Weights of a small transformer language model.
Training: a variant of Adam for these matrices, 1054M tokens, 8042 steps.
Each number is 128 + 32 x the weight over the matrix's rms, rounded and kept within 0 to 255. Layers, rows and columns count from 0.

# layer 6 MLP up, 4608x768, rms 0.0245, rows 2337-2363, columns 384-511
[[138 111 108 132 139 121 151 111 136 124 152 114 115 129  98  18 167 127 135 106 104 119 121 136 129 156  82 123 187 133 145 136 131  60 109  94 164 104 110 161 141  94 123 166 111 137 120  96 166  67 123  92 112 136 139 128 161 124 172  83 195 122 178 184 123 120 112 157  85 186 109 184 169 103 153 148 167  81 150 130 116 104 181 145 119 135 122 150 132 132 119 137 127 133 110  82 132 154 130 161  95 114 120  72 147  68 143  62 148 105 193 151 150 179  97 115 163  96 125 111 105 117 161  90 111 135 159 102]
 [143  95 139 104 118 165 136 142  86 127 128 122 133  82 131 128 134 147 152 125 192 161 169  70 133 127  82  53 119  74 185  75  72 111 178 136 140 139 117 147 152 157 144 173 100 156 167 137 118 138 118  81 145  67 106 158  44 160 122 150 137  80 101  77 125 155 159 175 145 127 111 112 127 120 127 142 135 158 134 116 109 140 156 154 116 130 112 144  83 166 120 122 178 109 176 131 128 190  93 159 108  77  94 117  66 142 129 204  86 120 114 162 146 156 170  87 120 104 169 143 103 136 163  83  93 131 140 122]
 [152 178 126 121 136 101  72 105 144 130 150  96 170 144 122 127 107  99 172 146  83 135 126 127 153  78 116 115 121 131 103  86 151 163  76 110 110  97 108 152 133  72 168 160 109 155 235  96 101 102 115  98  67 136 130  99 129 129 127 168 158 137  87  82 139 151  97 166  95 108 129 173  73 121  82 196 102 148 107  89 162  70 129 114 110 141 172 113 150  89 141 119 134 135 123  81 127  95 128 140 134 139 113 132 120 130 107 165 104 144  76 104 128 106  97 145 167 108 178 175  75 173 104 161 130 123 157 124]
 [116 167 149 143 122 111 100 170 136 130 146  90 157 101 139 162 137 119 145  62 195 175  88 125 164 132  69 132 129 123 154  68 102 171  89 127 123 164 152 132 120 116 109 188 131 134 135  68 133 134 107 125  88 175 189 157 173 156 118 111 153 188 149 119  70 173 183 110  83 133 119 136 100 101 136 136  93 158 144 144 119 144 126 184 181 122 151 104  71 176 177 134 116 161 103 146 121  83 113 153 141 144 108 171 117 166 149 103 132  80  87  73 137 156 149  54 168 126 167 150  62  91 171 112 147 154 169 134]
 [167 154  90 138 172  37 172 104  79  99 170 119 168 117 150  84 167 166 143 135 151  64 123  69 147 156  95 163 104 139 119 173 147 186 110 153 111 119 148 122 122 114 116 171 128 152 132  92 138 147  99  65 125 123 171 114 160 165  97 146 126 119 144 151  55 108 115  87 118 151 188 163 138 174 109 166 100 111  92 162 166  64 163 153  97 174 118 167 185 154 115 141 108 135 131 155 118 111 125 179 168 156 116 112 131 181  82 112 133 157 137 133 114 131  88 163 110 143  98 154 135 187 115 150 137 166  90  99]
 [ 79 149  94 172 133 124 185  93 138 180 107 126  94 120 130 135 181 116 114  98 116 179 114  63 115 137  95 120 125 133 158 122  95 107 127 140  89 168 141 136 144 110  71 163  75 123 180 139 156 101 159 139 185  32 164 138 150 121 133 143 136 132 109 128 171 159 127 181 195 120 166 124 157 100 131 102 159 119  90 142 180 126 113 136 124 113 120  73 157 137 150 156 146 161 160 136 166  86  98 155 134 124  90 111 128 167 145 155  98 109 197 160 143 146 108 196 170 114 148 134 136  87 134  70 128 180  72 158]
 [ 88 117  88 137 121  96 116 104 113 150 129 152 117  91 170 108 169 109 145 100 147 101  94  95 145 111 155 132 154 157 120 113 122 180  77  94  89 115  95 157  74 151  91 119 172 141 149  73 105 148 138 153 145 156 122 140 128 104  96 141 146 101 100  99  95 109 136 108 126 142 172 179  84 154 143 175 113 113 141 156 162 147 136  79 138 157 108 130  83 152 116 147 145 172 123 107 116 123  98 181 141  97 105  52 133 142 112  94 131 148 103 172 123 127  88 120 133 130 156 106  98 150 123 159 146 149  97  94]
 [180 118 136 190 140 170  96 172  95 174  98 117 189 109 143 116  78 131 167  87 149 115  93 122 154 136 154 144  97 118 132  71  57 128 156  58 127 181 134 143 140  26 175 179 140 196 138 132 151 161 155 140 187  53  95 124  85 155 208 110 135 112 122  81 113  56 131 121 109 138  84 152 139  95 155 194 101 125  91  83 131 141 163 153 100 107 138 132 155 142 130 134 114 119 121 126 131 106 169 194 136 108  61  74 108 166  92 145 123  98 159 164  86 164 130 151 179 101  55 162  83  41 138 118  70 140 127 157]
 [152 158 152  96 142 162 143 105 114 146 146 119 156 162 120 107 148 105 138  61 130 156 153 144 141 195 132 118 103 103 166 134  82 118 125 110 139 115 171 123 105 123 124 129 205 181 165  87 147 109 134 121 126 117 109 121 121  84 175 147 132 120 141 124 106 148 124 175 129 151 127 143 142 171 155 103 122 131  98  91 131 142 142 144 141 169 162  90 129  73 102 122 132 109 145  85 112 106 136 109 169  71 190 119 149 114 136  95 105 131 144 190 114 175 146  93 124 148 133 137 122 157 123 101 104  55 163 143]
 [ 78 126  99 116  78 123  65 105 147 109  94 126 120 103 120 104 172 166 112 116 111 111  87 144 179 168  87 125 139  60  66 136  78 128 119 143 134 176  96  79 124 136 105 173 157 188 172  54 127 200 162 135 101  99 108 143 117 196 166 153 189 130 215 133 163  96 144 179 126 129 149 139 142 104 152 191  93 137  97 143 175 215 198  75 146 122 118 110 149 137 187 191 149 137 152 140 104 128 156 152 114 134 173  92 116 157 144 146 149  97 121 165 199 170 161  87 148 153 150  93 125  71 111 148 165 133 110 148]
 [141  96  90 105 127 121  95 147  96 111 136  68 133 121 171 152 192 185 154 159 107 138 128  76 105 189 127 131 172 147 166 166 104 118 144 128 121  93 166 105 121 106 104  90 125  83 163 102 141  68  60  91 136 130 139 162 143 205 159 154 150  93 123 100  77 121 190 160  85 115 126 145 178 130 150  88 173 115  93 125 152 108 170 112 100 104 130 118 115 106 129 152 103  54  39  76 119 147 196 135  67 120 152  71 128 148 164 150 162 133 104 137 136 173 144  99 182 120 122 140  94 127  88 125 144 106 123 135]
 [117 113 113 119 206 129 103 171 151 143 163 172 104 140 182 213 104  83 118 176 158  69 127 133 154  79  68 128  96 129 134  49  94 157  79  94 116 156 121 125  86 126 131 166 149 138 138 103  61 143 148 126 140 133  69  97  98 169  79 156 132 121  93  94  99 156 153 111 149 100 154 255  97 144 147 177 112 236 113 226  72 139 119 162  66 129 169 109 105 147 171 148  93 134 147  91 128 140 146 153 104  69 154 126 100 123 137 126 121 172 139 159 117 112  99  96 141 147 132  39  98 108 115 112 127 146 122 101]
 [120 133  95 206 179 175 108  83 136 150  88 105 173 136 152 162 126  90 106 137  58 104 104 127 141 102  97 151 143 160 133 136 118 170  80  97 180  87 164 122 106 126 165 169  44 117 105 184 156 132 115  95 141 133 157 119 140 140 155 205 139 117 109  84 141 100 117  91 177 201 145 135 147 166 158 162 100 183  52 197 163 138 125 175 151 165 140 123 113 173 199 173 134 147 160  77 195 144 184  96 111  76 124 169 112 101 134 124 126 131  99  87 141 142 153  80 154 102 119 136 137 184 154 143 173  96 177 147]
 [114 163 163 133 119 174 164 112  66 137 121 117 122 107  67 108 167 138 113 185  77 163 176 112 140 171 106 112 111 170 200 123  95 191 107  93 140 162 181 176 123  47 140 147 111 126 192 161 109 139 163  89 149 135 173  49 114  83 154 146 151 195 109 136 127 122 168 134 136 139 103 186 123 113 135 145 124 170 117 148 128 103 100 182 111 116 137 118 104 120 154 121 122 146 176 123  67  94  51 176 110 112 140 104 142 141 137  96  70  84 138 168 209 119  73  97 158  55 106 146 181 157 116 143  94 169 107 147]
 [150 113  98 109 140 119 139  91 154 165 133 149 108  99 163 125 180  90 119  96 142 115 129 178 220 131  81 127 114  64  67 100  83 220 106 115 108 196 163 108 142 124 101 180 175 113 158 110 193 147  69  73 105  97 118 119 138 162 117 117 128 122  57  68 105 148  84 140 175 141 177 136 108 108  90  98 193  79 112 179  91 119  98 103 112 118 139 136  73 178 155 131 208  73 130 119 118 146  66 104 196  83  83 131 156 146 121  82 173 132 131 137 160 143 123 103 106 122 105 107  42 164 151  51 117 119 161 160]
 [163  38 105 160 135 109 129 151 141 118 145 137 157 102 118 138 126 117 104 134 133  64 120 120 143 111 124  98  88 102 163 123 122 116 132 156 128 176 111 155  82 142 126  85 131 117 180  78 106  63 113 140 133 140 111 128 118 154 171 147 113 127  86  93  63 118 109 171 158 132 149 173 138 117 156 111 138 144 164 131 103 120 147 189 159  86 157 156 164 124 103 109  91 173 101 142 159 177  78 146  99  57  99 155 126 185  81  64 128  25 124  99 149 119 137 107 194 166 219 125 164  85 130 188 126 150 200 134]
 [ 85 125 134 145 105 153 122 146  83 116 122 152 112 116 193 117  84 117  89 142  99 139 132 150 127 107  98 147 121  98  82  85 101 142  77  91  91 155  93 169 148 127 122 140 174 153 136 183 154 118   0 103 128 152 144 119  84 149 122 149 119 112 146 120 145 128 148  72 135 120 135 130 159 113 139 160 102 130  68 154 108 128 124 114 134 141 140  74 138 140 156 108 159 141 123 134 112 100 160 174 113 113 136 171 125 154 152 122  48 156 161 104 130 145  83 138 135 113 167 123 156  86 111  75 158 128 128 148]
 [ 92  86 135 138 144  97 132 125  83 135 148 140 198  91  84 138  95 132 126 112 122 123 106 126 137 139 124  93 131  85 162 109  82 127  85 121 168 178 134 195 132 160  70 143 122 156 165 131 119 141 115  58 121 115 132 123 100 159 159  93 170 152 133 121 143  77 152 153 132 118 127 148 104 120 148 170 191  98  85 131  78 164 158  65 100 152 143  96 108 157 125 125 105 146 162  94  86 129 122 125 183 181 174 146 121 132 146 146  64  98  83 144 139 130  81 118 168  64  86 117  88 155 119 100 115 135 129  87]
 [136 109 150 134 123 154 116  94  76 145 111 137 120 145 127 153 117  97 111 151 164  86 130 112 117 119  99 129 124  96 135 119 151 164  77 134 120 126 135 115 102  77  81 116  98 157 106 120 180 142 133  97 128  83 115 116 112 126 113 168  91 129 144 139 145 148 149 114 123  77 127 109 112 177 155 152  85 110 121 123  61 123 130 101 123  62 135  93  68 113 124 150 134 132 123 134 140 105 152 161 120 113 100  92  92 158 214  97  91 107 179  69 146  93 161  91 129 123  96  89 153 121 138 145 105 134 120 114]
 [ 74 113 114 169 106 175 108  60 130 128 151  95 195 152 152 136 135  84 155  98 170  93 156 125 103 117 121  64 115 121 186 129 167 104  85  95 122  91 149 185  91 147 133 109 132 102 112 111  97 156 124 178 163  48 122 161 184 118 127 143 146 123 139  95 115 147 140 160 176  92 106 104 118 192 215 166 132 163 127 182 189 154 137 172 199 127 163  86 137 113 107 127 137 134 121 113 139 109  73 141  93 171 139 111  61 142 112  72  44 172  62 114 164 104  96 132 159 144 138  64  84 155 114 186 114 117 136  95]
 [104 131 139 162 155 166 138  79 130 113 198 123  99  45 125 162  91 136 122 107 100 193 119 100 134 109  89 113 144 149 126 131 204  83 161  67 202 132 162 131  50 166 168 134 149 148 161 137 109 156 112 123 107 169 141 133 133 147  98 152 239 105 137 118  58  61 108 128 131 165 137 120 166 131 115 136  69 145  96 120 165 130 126 103 106 133 107 130 166 129 163 170  98  95 130 145 114 167  67 197 180 190 146  96 133  97 155  80 142 103  98 119 163  98 143 122 165 149 173  87 160 146 133 131 149  89 148 170]
 [ 58 141 167 130 161 109 106 107  97 175 142 103  53 102 120  84 212 154 127 133 180 229 117 122 157 186 136 102 185 172 218 104 177 187 131 168 208 107 131 149 174 182 148 160 129 120 111 100 124 145  98 154 164  86 158 142  99 128 121 190 128  89 139  96 146 131  75 107 101 133 193 149  41 113  98 142 151 216 104  83 146 122 121 157 141  99 123 155 101 108 173 208 197 118 173 182 174 121  82 175 107 134 159 110 122 116  65 145  86  77 139 158 205 133 151 145 155 122 172 139 132 172 142 142 213  95  77 156]
 [ 89  87 133 120 113 169 153 157 135 162 123 135 130 156 149 132 122  27 131 147 153 103 111 179 145 188  61  89 107 112  99 124 107 141 113 123 159 132 114  96  75  90 173 105 121 124 111 170  83 123 122 155 178 147 130 118 114 141 143 139 101 137 108 106  99 130  93 110 149 158 146 131 153 143 182 130 168 144 111  94 132 158 119 129 131  85 155 131 182 117 129 138  89 124 106 167  95 135 110  86 114  82 161 115 142 149 149  66 103 179 110 179 124 113 105  63 168 110 182 126  77 137 141 117  90 136 135 161]
 [ 87 107 119 130 180 106 132 189 115 106 152 148 160 154 126 110 165  99 124 176 113 118 158 105  91 109 132  73 140  97 132 101 165 187  88 109 138 108 177 140 125 109  53 173 120 166 144 153 146 150  88  84 107 147 112 103 124  90 157 166 109 124  88 163  31  47 135 102 142 104 116 131 110 139 127 135 130  60 122 122 169 117 118 140 127 150 115  98 175 144 171 191  67 149 150 178  91 140 154 173 166 157 148 120  85 153 171 142  89 138 106 160 138 141  56 135  99 119 118 160 162 137 150 143 132 111 148  77]
 [155 135 154 146 130 112  89 115 135  92 194  91 129 126 121 119 132 173 183 161 180 132 144 117 106 102  96 196 170  98 111  59 136 121 146  80 125 166 188 150 100 113 140 168 134 193 133  98 136 135 147 162 147 119 129 123 119 178 105  85 135  87 108 128 115 147  97 118 119 104 103 105  98 105 137 117 130 128 112 122 104 108 129 146 205 143 133 118  82 111 112 102 123 115 113 142 163 150 183 177 140  80 138 159 108 126 130 115 127  56 119 160 141 125 115  87 158 113 100 138 100 121  44  77  46 133 157  85]
 [132 181 148 124 144 112 127 127 119 118 149 154 112 162  85 123 164 142 204 102 115 123 117 114 126  60 183 116 147 128 172 152  98 125  79 120  94 106 130 101 138 132  88 206 140 145 187 112 126 148 161 105 101 132 104 150 133 136 136  83 137 140 117 104 124  95 152 137 124 149 126 154 183 118 159 132  79 161 136 127 135 114 169  84 149 121  69  42 121 120  87 185  96 129 101 131 132 225 119 123 103 134 131 106  76 130 124 138  94 157 178 102 151 112 117 135  81 141 167  96 122  38 109 142 141  83 182  96]
 [134 112 146 149  86 102 139  88 159 127 140  72 142  97 131 111  88 157 127  69 133 132   1  95 118 127  81 119 115  61 132 116  61 161  49 151  99 158 179  99 126  90 180  99 125 100 168 121  98 145  96 132 153 162 110 125  99 149 163 166 144 144 119  69 185 120 152 200 160 119 137 158 174 137 123 115  79  96  98 109 103  95 138 158  85 163 136  86 128 170 137 128 119 157  96 111 144 108 168 157 115 149 141  43 133  92 129 111  84 200 138 136 138 177 188  54 157 170 112 189 120 159 118 114  76  88 167 152]]
# layer 6 MLP down (transposed), 4608x768, rms 0.0193, rows 2337-2363, columns 384-511
[[148 141 146 139 100 105 156 127  95 105 154 106 124 152 127 157  79 200 109 116 164 200 103 127 101 103 142  73 117 165 144 167 118 156  59 156  89 134 103 103 118 123 142 135 122 157 156 155 185 135 195 169 131 175 108 112  84 144 113 115 134  80  77 146 178 126 122 125 172 131 159 146  29 108 126  95 195 119 177  84  93 129  99 128  82 146 128 159 131 128 161 152 114 106 132 133 125 120  95 146 104 144 124 140 148  86 162  82  97 135  89 133 114 147  82  86 120 133 141 119  79 106  90 118 207 124 109 203]
 [188 110 136 146  95 103 146 171 155 135 126 167 122 115 113 109 130 174 112  95 101 134 113 135 136 156  91 151 166 141 159 147 177 103 119 132 118 134 167 162 170 130 118  92 122 102 110 126 122 118 191 189  93 150 144 113 155  93 141 137 140 122 135 112 113 115 142 100 133 114 107 193 139 139 143 109  95 156  84 171 101 125  66 153 127 140 123 132  93 131 201 112 108  68 122 102  90 146  93 136  91 101  94 126 182  75 100  99 142 147 103 147 103 114  79 153 113 142 109 135  94 139 144 122 121 155  97  81]
 [149 141 136 131 136 126 157  97 137 110 125 109  68  50 103 131 155 136 222  84 124 116 110 151 104 190 120  99 164 143 129 175 171 163  90  74 137 112 103 106 135 169 160 134 116 129 167 154 167 157 113  67 105 139 153  99  95 111 144 104 167 124 146 154 100 132 188 188 119  87 175 129 133  77 117 126 122 127  99  99 122 187 121 141 140 151 130 153 138 114 160 101 109 156  92 101 127 191 146 152 130 149 113 102 146 137  61  69 139  60  41 152 111 136 105 177 133  96 148 145 126 158 200  94 165 109 142 100]
 [229  48 132  71 182 140 124 112  91 147 182  79 105 136 129 173 117 107 145  88 177 158 145 163 133 125  85 124  79  97 107 120  75 129 147 124  71  83 158 162 108 121 148 137 129 148 148  89 107 124 119 114  87 154 182 102 156 112 166 123  20 137 137 181 146 128  88  92 127 154 100 135  84 148  94  46 111  80 137 136 185 179 138 140 104 120  48 106 119 119 169 185 173 148  71  82 108 119  90  91 127 112  89  62 165 203 135 105 147 178 164  70 102 137 130 147 157 165 173  48 144 143  76 185 134  78  95 140]
 [ 98 164 131 135 117 156  49 129 122 134  84 158  64 157 102 140  77 115 143 116  78 159 116 122 150 112 119  93  93 116  90 118  88  79 143 101 152 206 186 158 122 116 167 120  96 133 118 156 111 132  99 142 158 119  80 126 129 145 152 110 154 128 149 137 153 106 165 130 136 122 105  92 115 113 179  78 150 172  86 114 155 159 103  97 148 117 131 103 112 105 116 187 145 106 140  82  89 165 147  96  32 126 126 102 152 111 139 114 121 117 131  96 112 129 194  97 107 118 167 122 111 121 131 118 109 126 160 126]
 [139 133  88 112  95 152  83 172 136 134 159 138 134  76 177 118 151 101  90 126  90 128 153 154  97 158 117 107  60 115 120 201  72 110 133 156 126 129 184 116  92 161 114  97 126 121 152 102 132 124 144 174 103 148 104  81 128 169 124 134 132 113  97  97 167 129 116 145  87  94 120 107 142 147 127 152  94 143 160 171 150 147 155 138 103 152 202 142 175 156 133 144 142 109  91 127 188 119 129 104 104  93 145 134 131 170 152  80 172 114 165 128 106 175 105 117 108 128 116 154 135 170 140 152 112  96  82 180]
 [118 137 137 123 100 132  83 106 108 135 130 114 107 139 142 142 122 141 132 105  79 154 132 122 144 112 138 145 157 103 114 107 107 126 133 172 133 149 119  98 162  94 142 158 123 108 132 126 135 123 143 142 143  97 130 123 130 145 139  86 155 140 194  83 148 151 143 130 162  88 133 112 138 108 179 117 134 148 125 121 134 150 120 122 109 109 202 139 154  99 115 114 139 116 159  96 101 138 134  95  86 119 140 118 122 105 133 140 148 125 182  72 101 139 168 122  62 122  99 141  90  85 121  99 124  65 151 101]
 [117 136  88  76  81 122 119 111 147 149 189 148 165 103 102 137 138  75 197 109 114 182 106 135  66  78 150 113 115 146 123 137 170 149  51 140  72  75 167 128 129  94 158 145 140  92 148  89 100 132 123 122 202 127 167 156  84  85  49 152 173  63 187 150 115  36  97 131 177  88 138 185  95 142  91 156 103 141 186  80 116  97 165 171 155 125 104  63 155 118 127 129 115 114 117  99 123  43 155 102 170 167 111 114 108 125 109 138  83 113 115 124 137 136 191 135  89 103 122 139  97 173  45 185 148  76 117 145]
 [169  72 163 120 112 146 126 110 135 128 131 102 108 115 148 119 179 122 188 102 142 146 197 112 102 104 142 124 124 188 147  65  80 118 136 157 137 170 121 132  97 197 102 134 103  96 137 143 140 155 102 114 107 110 215 125  86 133 100 142 166 119   0 161  98 131 119 198  78  96 163 150 123 151  97 123 126  84 133 152 149  75 132 118 115 104 122 121 144  89 114 104 173 116 212 140 130  98 126  68 105 114 117  47 127 142 116 111 130 122 179 174 172 152 135 123  97 122 137 150 130 130  91 136  92 114 113  94]
 [108 105 157  98 128 115 112  94 101 163 153 156 116 129 140 136 122 120 169 137 117 194 106 112 148 120 145 126 113 136 131  97 140 122 152 164 182 168 121 104 131 165 133  97 172 101 185 124 154 145 176  54  85 126  81  85 153 171 141 134 114  80 100 123 132 116 138 141  95 127 127 112 197 160 105 135 154 121 121 119 144 128 120 155  32 110 116  81 132 154 150 124  97 104 139 162 120 115 130 136 138 113 153 127 101 115  83  70  74 124 135 113 212 121 128  69  88  80 166 141  93 125  93 127 136 124 159 119]
 [ 97 105 165 136 132  84 138 172 152  91 100 244  98 111 146 103 130 128 108 123  72 151 110 107  72 144 114  60 111  92 163  93 110 141 151 133 107 131 147 113 115 112 111  73 105 132 112 159 126 151 125 147 191 104 109 162  66 128 118  77 149 130 146 115 107 116 111 121 128 160 142 125 156 163 122 127  72 115 110  84 122 139 101 101 126 139 144 138 130 174  97 135  51 177  86 166  92  82 167 148 142 123 117 100  30 139 173  95 106 150 151 106  96 151 122 140 169  90 152 126  98 151 147  60 143 120 104 131]
 [136 135 133 175 172  84 146 135 113 182 187 152 161 137 161 181 163 111 186 101  95 116 115 112 120 132  95 102  92 154  90 161 134 131  68 105 122 157 130  76 102 133 166 139 134 125 153 170 157  86 159 132  95 132 134 117 134 151 141 186 137  69 155 141 204 126 158 134 129 149 115  75 151 115  94 106 121  71 170  97 189 168 138  91 138 124 101 116 136 124 158 165 115  82 138 134 151 171 104 193 110 100 130 106 156 119  65  62 142 118 139 148 142 169 119 197 164  79  74 115  95  72 111 157 112  69 150  87]
 [255 136 112 146 152 108 125 152  91  73  78 135 166 199 133 104  62  76 161 183 129 147 166 178 101 143  85 127 101 153 106 149 182 175 104 170 183 107 104 155 179  86 135 157  76 141 159 209 129  94 160 151 155 156 111 156 142 196  91 144 197 131 188 123  69 223 128  50 136  96 147 124 159 117 111 135 139 157 106 124 116 139  89 183 101 104 122 156  67 146 147 106 162 100 129 110 107 128 148  91 157 168  84 201 102 142 139 105 145 107 139 138  97 139 154 130 212 109 107 164  91 185 106 128 131 122 151 129]
 [123 101 138 134  97 122 136 145 128 124 133  77 116 134  78  78 147 100 125 115 156  98 169 140 110 118 151 111 120 103 142 133 179  84 200 144  73 142 150 113 121 144 149  96 120 169 110 167 120 143 170 104 138 122  67 157 178 136 137 125 176 120 127 155 126 143 134  90 110 157 131 143  87  48 144  67 141 125 119 176 114 133  87 194 130  74  93 127 115 125 155 147 153 150 105 141  86 175 195  71  91  61  83 144 160  96 190 104 124  96  77 149 144 127 211 135  99 152  99  89 136 115  92 118 172 104 137 152]
 [149 142 117 136 107 144 117 151 110 181  83 133 102 111 118 152  79 128 160  94 149 122 117 117 109 166 125  66 144 122  79 142 116  97 112  84 174 148 136 174  83 155 159 143 136 188 100 126 134 151  63 107 106 107 145 126 139  74 146 100 153  89 141 161 105 111 148 102 147 110 199 169 130 165 125 122 119 168 188 139 168 117 143 128 181 162 143 142 209 123 102 194 127  57 107 138 141 110 157 119 117  84 111 118  91 114 145 122 155  94  86  93 131 122 105 162 133 121 124 111 129 128 152  45 132 141 129 157]
 [115 155 113  58 145 125 101 111 109  98 129 120 145 108 164  32 142 191 149 117 129 139 153 161 120 153  81 133 129 121  92  76 162  96 130 147 138 121 164 159 105 121 150 103  55 146 124 107 120 115 112  94 135 116 159 111 118 101 154 153  75 152 122  99 124 124  85 171  97 126 100 147 183 102  97 143 154  90  90 145  71 179 122 158 119 135 125 110 134 143 183 162 112 145 162 166 107  86 114 133 125 142 161  88  97 136 173 145 175  57  91 158 137 133 153 186 126  91 153 135 111 114 115 121 204 137  94 154]
 [131 146 155 105 149 132 178 170  84 128 133 132 131  97 107 131 138 137 106 161 135 103 152  88 136 154 158 102 157 126 169 122 113 154  65 112  84 105 180  94  94 108 174 141 150 131 121 159 104 144  92 107  94 109 181 147 149 141 103 130 159 162 120 158  99 181 123 181 126  95  98 158 143 128 128 150 107 165 122 109 149  77 111 195 128 139 146 133 115 119 147 102 137 159 141 138 110 142 132 181  88 135  92 152  69 146 140 141 132 162  61 125 127 153  99  68  85 126 110 164  79 149  92  98 131 112 157 201]
 [180 118  79 164 149 148  91  97 155  97 127  87 127 128 159  99 141 138 146 158 145 162 130 138 149 140 174 117 168 110 136 107 144 148  79 147 100 148 141  98 163 127 180 181 106 148  95 153 206 107 110  79 162  88 127  98 160  93 142 173 124 100 105 164 155 137  89 196 112 134 115 120 116 170 167  75 184 131 147 141  96  81  96 188 136  96 132 123 159 140 131 118  51 120 117  85  84 132 145  69 193  58 154 109  99  75 137  57 160 176  92 139 148 116 126 139 139 105  81 122 129 147  62 162 176 168  59 120]
 [164 134 106 128 167 129 152 109 125 140  82 154 146  78 122 103 218  95  64 102 127 134 103 141 138 170  84 110  87 109 135 151 149 124 141 147 192 130 161  92 148 162 134 117 180 128 129  85 166 104 125 157  99 105  91  62 179  89 162  95 146  66 178 134 126 164 113 134 125 149 178 106 124 116  88 126 164 157 115  45 130 167 120  92 156 139 115 101  78 149 109 162 139 144  95 116 118 157 136 132 130 161  67 128 127 126  78 128 150 127 115  62 118  91 190  94 138  78 157 129 126 113 177 140 151  82 111 152]
 [139 118  99 106 164  88 118  85 102 143 145 196 159  96 121 139 155  77 116 131 116 103 255 133 139 169 119 142 121 131  95 182 105 146  74  95 131 154 157  63 122 151 154  84 160  37 135 120 185 138  90 123 155 151 142 139 110 108 132 132 102 188 156 100 113 144  96 143 108 132  75  86 161 153 133 122  87 146 142 162 145  94 152  98  54 160 140 141 115 103 145 142  67 127  69  87 148 125 155  79 165  88 158 110 136 112 126  38 125 156 115  76 192 148  86 130 162  85 168 123  92 179 123  99 127 164 190 132]
 [178 137  81  73 135  82  87 115  96 126 132 122 114 127 120 194 140 122  88  71 127 160 122 154  67 169 171 196 100  83  97 155 120 134  97 136 139 126 100 172 107 118 134 103 107 111 157  98 100  98 142 113 178  88 176 122 136 100  64 105 156 164 127 128 178 141  97 142 146 125 107 150 160 167 124 114 139  93 150 134 129 169 122 138 139  44 140 112 108 124 101 113 155 143 163 160 121 152 141  79 147 118 105 157 161 157 159  99 179 158 171 162 142 131 127 171 173 155  18 126  92 110 136 224 144 134 141 189]
 [144 107 142 121 171 130 162 102 125 112 171 151 141  58 156 146 137 129 109 119  93 103 160 148 129 112 159 119 103  17 136 124 134 171 130 121  97 152 159 100 144 143 125 102  16 135 107 117 134 176  95 121 137 107 132 139 171  95 104 136 117 112 167 138 138 110 111 112 110 153 149 150 141 162 218 165 164 120 135 176 126 142 136 131 107  93 118 172  96 146 129 124  74 116 129 132 102 127 130 125 102 189 147 180 108 103 153 152 166 180 129 143 100 122 154 129 154 168 153  80 127 146 172 202  95 153 137 130]
 [ 94 107 140 125  96 111 116 146 138 102 152 117  80 140 178  74 124 162 184  89 193 152 158 123 125 114 132 145 163 125  90 117 132 169 115 147  84  95  88 146 170  70 104 136 144  52 159 144 141 159 109  74 123 178 112  65  93 148 138 161 117 122  78 125  80 171 107 105 139  99 114 213 140 103 111  90 112 122 103  77 112  91 163 140 123 119 103 143 152 142 119 151 106  96 133 175 206 101 137 153 158 166 167 119 143 149 102  79  75 106 150  98 147 195 164 110  35 171 112 194 135 116  92 134 132 119  98 145]
 [133 149 147 134 152  98 143  79 143 151 134 102 135  76 100 133 102 198 115 159 108 169 132  73 146 102 107 160 151 129 119 154 101  94 128 121 105 138 134  99 182  90 207 115 123  75 111 109 105 114 136 119 133 185  84 103 181 108 122 107 136 111 127 137 173 141 149  99 144 135 150 164 121  98 109 139 142 114 125 134 133 130  92 119 131 180 125 129 103 116 104 153 152 106 129 160 128 115 118 116 124 131 138 126 131 124 160 131 119 126 146 126 127 129 170  84 120  99 135 113  96 122 115 129 135 135 153  66]
 [ 92 140 104  61 138 130 181  79 100  85 117 165 154 166 163 122 124 143 137 125 136 149 161 122 130  93 143 192 135 134 123  99 140 157 197  98 109 126 115 140 105 114 108 206 142  62 121  53 141 147  91  92 144 115 120  95 169 118 121  92  81 143 136 156 127  93 134 183 108 135 147 101 124 115 154 114 117 106 123  97 112 150 134  93 157 162 137 120 112 118 128 127 134 135 138 177 131  36  72 108 196 148 152 147 112 124 169 144 112 167 131 142 167 118 148 141 100 158 154  86 140 171 134  72 125 108 116 141]
 [103 128  86 119  94 167 109  35 125 159 145 144 148 120 112 146 118  96 105 143 179 159 112 143  84  33 192 173 120 134 132  96 126 115 139 103 125 159 121 136  84  79 136 124 119 129 123  96 177 110 105  72 124 128  94 147 114  98 147 131 132 155  92  59 137  99 125 152 122 114 181 141 112 162 127 120  97 135 126 101 132  98 108 134 136 182 140 107 115 100 129 171  88  86 102 218 104 166  72 118 124 143  99 136 141 134 118 156 139 173 163 135 161 161 127 119 152 117 116 176 108  87 142 121 155 164 130 117]
 [ 59 117 103  87 138  97 154 135 118 198 143 131 116 151 150 180 121 169 115 100 145 111 124 134  85 113 121  75 111 147 163 140 123 133  92 134 100 130  98 140 131  79 141 109 154 144 192  62  98 192  94 144 158 193 205  39 146 141 147 134  68 135 142 124 127 119 115 137 138  88 108 119  71  88 149  73 139  77  97 134 184 184 116 130  95 105 122 144 190 122 192 154 113  87  48  48 120 151 113 131  91 137 182 164 165 136 122  97  95  72 129 120 111 165 142  38  87 144  88  98 164 138 149  55 126  76 136 165]]